Weights of a small transformer language model.
Architecture: rotary positions, no biases in attention or MLP, untied embeddings, normalized queries and keys.
Training: 426M tokens, 6496 steps.
Each number is 128 + 24 x the weight over its row's rms, rounded and kept within 0 to 255. Layers, rows and columns count from 0. Numbers have three digits each. The size before them is the row's rms in percent of the matrix's.

# o: layer 7 attention output (transposed), 384x384, rms 0.153, rows 102-111,134-143,166-175, columns 192-255
# v: layer 7 attention value, 128x384, rms 0.161, rows 39-48, columns 192-255
o102 091:131151147134157125138144086111133129140112122120126122108107131084159112076144097124112157103110123085123168097128105124127128119113108113131132126096098125128143177129058156105129098079160149
o134 081:079154135131156162169147155120140147151155126125102110118146118095108135119127150138136100101111130160137158119112110131160137158100133094118149132179125114147108103138127100156177148152104151
o166 125:119160080118098139134164116143152123080125135142120116128160162109093116112142131144108150149101133120155102186151158153137121139148145146127105131102135091132134122096111130190117171118140125
v39 078:086131127107140150101143115152149170113151108171127156116097100129129118105139144136122134124129102146169184127110110149142099110144106121156117077166144125126140128117138148097128133153138122
o103 094:148123067114158157085111105129152136120126135104158130143099100095121118129089136078120120176115139160137116120130107123142197112154129103144138152111101072128111134141124165098149110129139168
o135 095:093123155168113130123107117125124139127125148141154106112113118088112142112101115139174125116111140137147124143099054092096109146102115151070144132096118112145091122120108072150155122139094142
o167 106:161113162106095133131116124096136077156147184139126114167160125133145141146158114155103132158144116092105132144107145103106126109115129115126131127164167130136114142097162159113118138122140125
v40 081:091121098142108157128129133110106137076126160100148112163123151129131125130144131195144084152143146160089112125098144157160118139134121106141141107136170123111116110084119108112083100108098125
o104 107:135161102144106168168133166136119133106138133137112155118096135139108121113148129129085065135123134125153143117123132132145135126141149088132150135070152084137144107087179100145108160155147099
o136 085:123173168094136148134082079162138126128145125123110122102123147130150156112136175118131120087134121123135139193158092128107098085146148117084114162170120098093134117141111118120151162121151136
o168 102:151161153154136125125158166135092109173103156105121132121132103103112055154111109126104154107162124133101099118129100101109153114111114139117126065059086107123166116165143105135152120135137143
v41 083:141079154156139126132117109113125142093172092137137140147131125087083088159095103095121122136126159157115152161127131139095105138148129134115115076078155124131133117129054140149139179092140112
o105 090:144111100136117126107147147136171132153103118161098133093122112191111120139111123131120087155113151143099134098111162111129127119118118101073112123136157099169113137130126116156107119130107137
o137 096:094091132139108066136184153177113154137151148129108143143159106146158147089116137133135136094141118127125090118118112133131075140127147125118092169112126138133140178110164110155154133102159116
o169 111:139141086104153133132126103140113094139105155096117127098125120121152126140150125160151116132135108112130138125148128115108153140102103126121148094175110112104107110131127114113075088205127135
v42 080:109109143143117121146064119140112105144091130121112110148093103110117124123126143162120081134140136145120128114128133098120138170122151129140150131113128147147126111109154119186147129154149126
o106 101:125120121087137122125128150137115123101077143131159127110139107185130122108140174113131150141156146100109113127160113140117153153097096114098122047137136144116081084166162106167116165140124108
o138 090:160118097120166097134153113097138122148094113115163144161132159145137118131095152137108096152092150134134145098155133104115091111144141149213106137129102145106140123093094139125109087147135129
o170 100:170136121156120127138133158109131143144128101105128135121094154086132145101119110120100133138148131106170124124101152124133141165168156105092147128155113080134143169133103133159158143110135140
v43 080:113122146162153108136108089109086135108131134096123160159146119111135117132119122125096134146106137158087141132206123119168167107150145108116127131121138110115143096089144127101118133103116127
o107 099:117113153130155141118135107127195117153150130143111136125155136113074168127116165121129098085148127132113119091140151131077101121110125140158156134162141099108129145120114169155088127155115134
o139 098:149102120169110117124123110143140117120167089110134126137132163110105123078118179160122115131122152136118146137091193115173126133104128079090092131117139106109139164128147151125079159179134105
o171 099:100136117106115118151175147135162175132119134157113112124126087136109146124116113070123046155114097136132106133082085136123153152113126164107152122111111129131123126109124138127134089166093122
v44 078:099115157121130092119118155087130141168184110133118124121076118096128132154130145125141108147141161088108118144127136100147127134088134129139114122099116122103182105127150164111140166128126153
o108 093:117139117079111153120137098149156121159117121148137158104126128150126149150117133158086125078121158119104124143159162156125109153120130109120147122120104128112155165095112143146138145143178166
o140 092:110099163127086124084109166145115113117125122114144158136144147115096086141092147080136107142115118150151140144149126120135146135128119126136126109136151080118109128107095099145167134170122135
o172 108:103151114163137185143141124098095137109114084160166132135161084154160126137138115132128155130127106124164103097121129123121136121152137125115129103136139152123116162126128108100121113139123113
v45 077:161132116079157129142120137185127130129193166134129144109151122210120145121111078132108091117085134065128123110151123128129094119089158138099109112161142117133106078174111147107184130074119168
o109 095:132134084150116111113155104096157151090132106171139131132097129130099094104134111112167141149131082089101149138128126124126114131133150120137180136084138144112135177116170155167153129173192135
o141 092:159161090142137118093101147100137121137085123126102170139096111115144151134154169142099142115090165137134121103163094112111143122151121151165150093131164125148090129130155092164088128105083123
o173 104:110128143142171131149132144160136179125100121122132129140128116090110157125107131108182175160131108144135119163121159111115141115151116180114154140116052158119160123105179094146077091173134118
v46 075:191128125116134127152119144114107161140150109114142128109123124145120130115160155157124109130178144094133088146150127136158130151121161150122127122134161119120108158178106103103108143109111124
o110 092:104145097154101150109112148113112140114142159131158128142127151133146172071122177147134136146109117140112122126135157146159101122098129114147112141136115121142116069097148131138071171148149101
o142 085:102156083157145140112143091146128131147106090120114159163067119153144164146142124112117112138114120139128156171103153174147153118140154162106148135101169136146104165136137149152160152086092142
o174 106:118157118142123134095134124172138141108129131137126125119191151098167145110104064089160158111136136141142104102129092103139104106137056103092154137093126121109117161089098128120129068150165149
v47 086:126194142126137130166147108155108120162128098149101150165090137154087108146090121110125107137084124122164102162155122063122115088166126118144170151129149121109151138098131128170151093114119135
o111 100:128130118103113109158126100118126108126145142074136135151113089085195122123116159137124112116116128141072118101117103100107116092098127130098151128149105125099131128121177089119152123119096103
o143 094:116117144151181167095150118131133098128158138124107109116128132120117164102139106162105110125144153124147149069114128180133111123096100110170090121157126118129095098152122140119166135136142144
o175 101:125122138161088113148122159101115152102141153143161126123139158167123176131175165111117179138141139101115117125119142139108138193131179113096113139146128138179158122107152120111137169180107160
v48 077:112134141127102144133119051140073163114173101149132156133160181139082133139136179111159149171133121116175098165137153135151069100114157107118095124131109102116137121174116119140147145132115117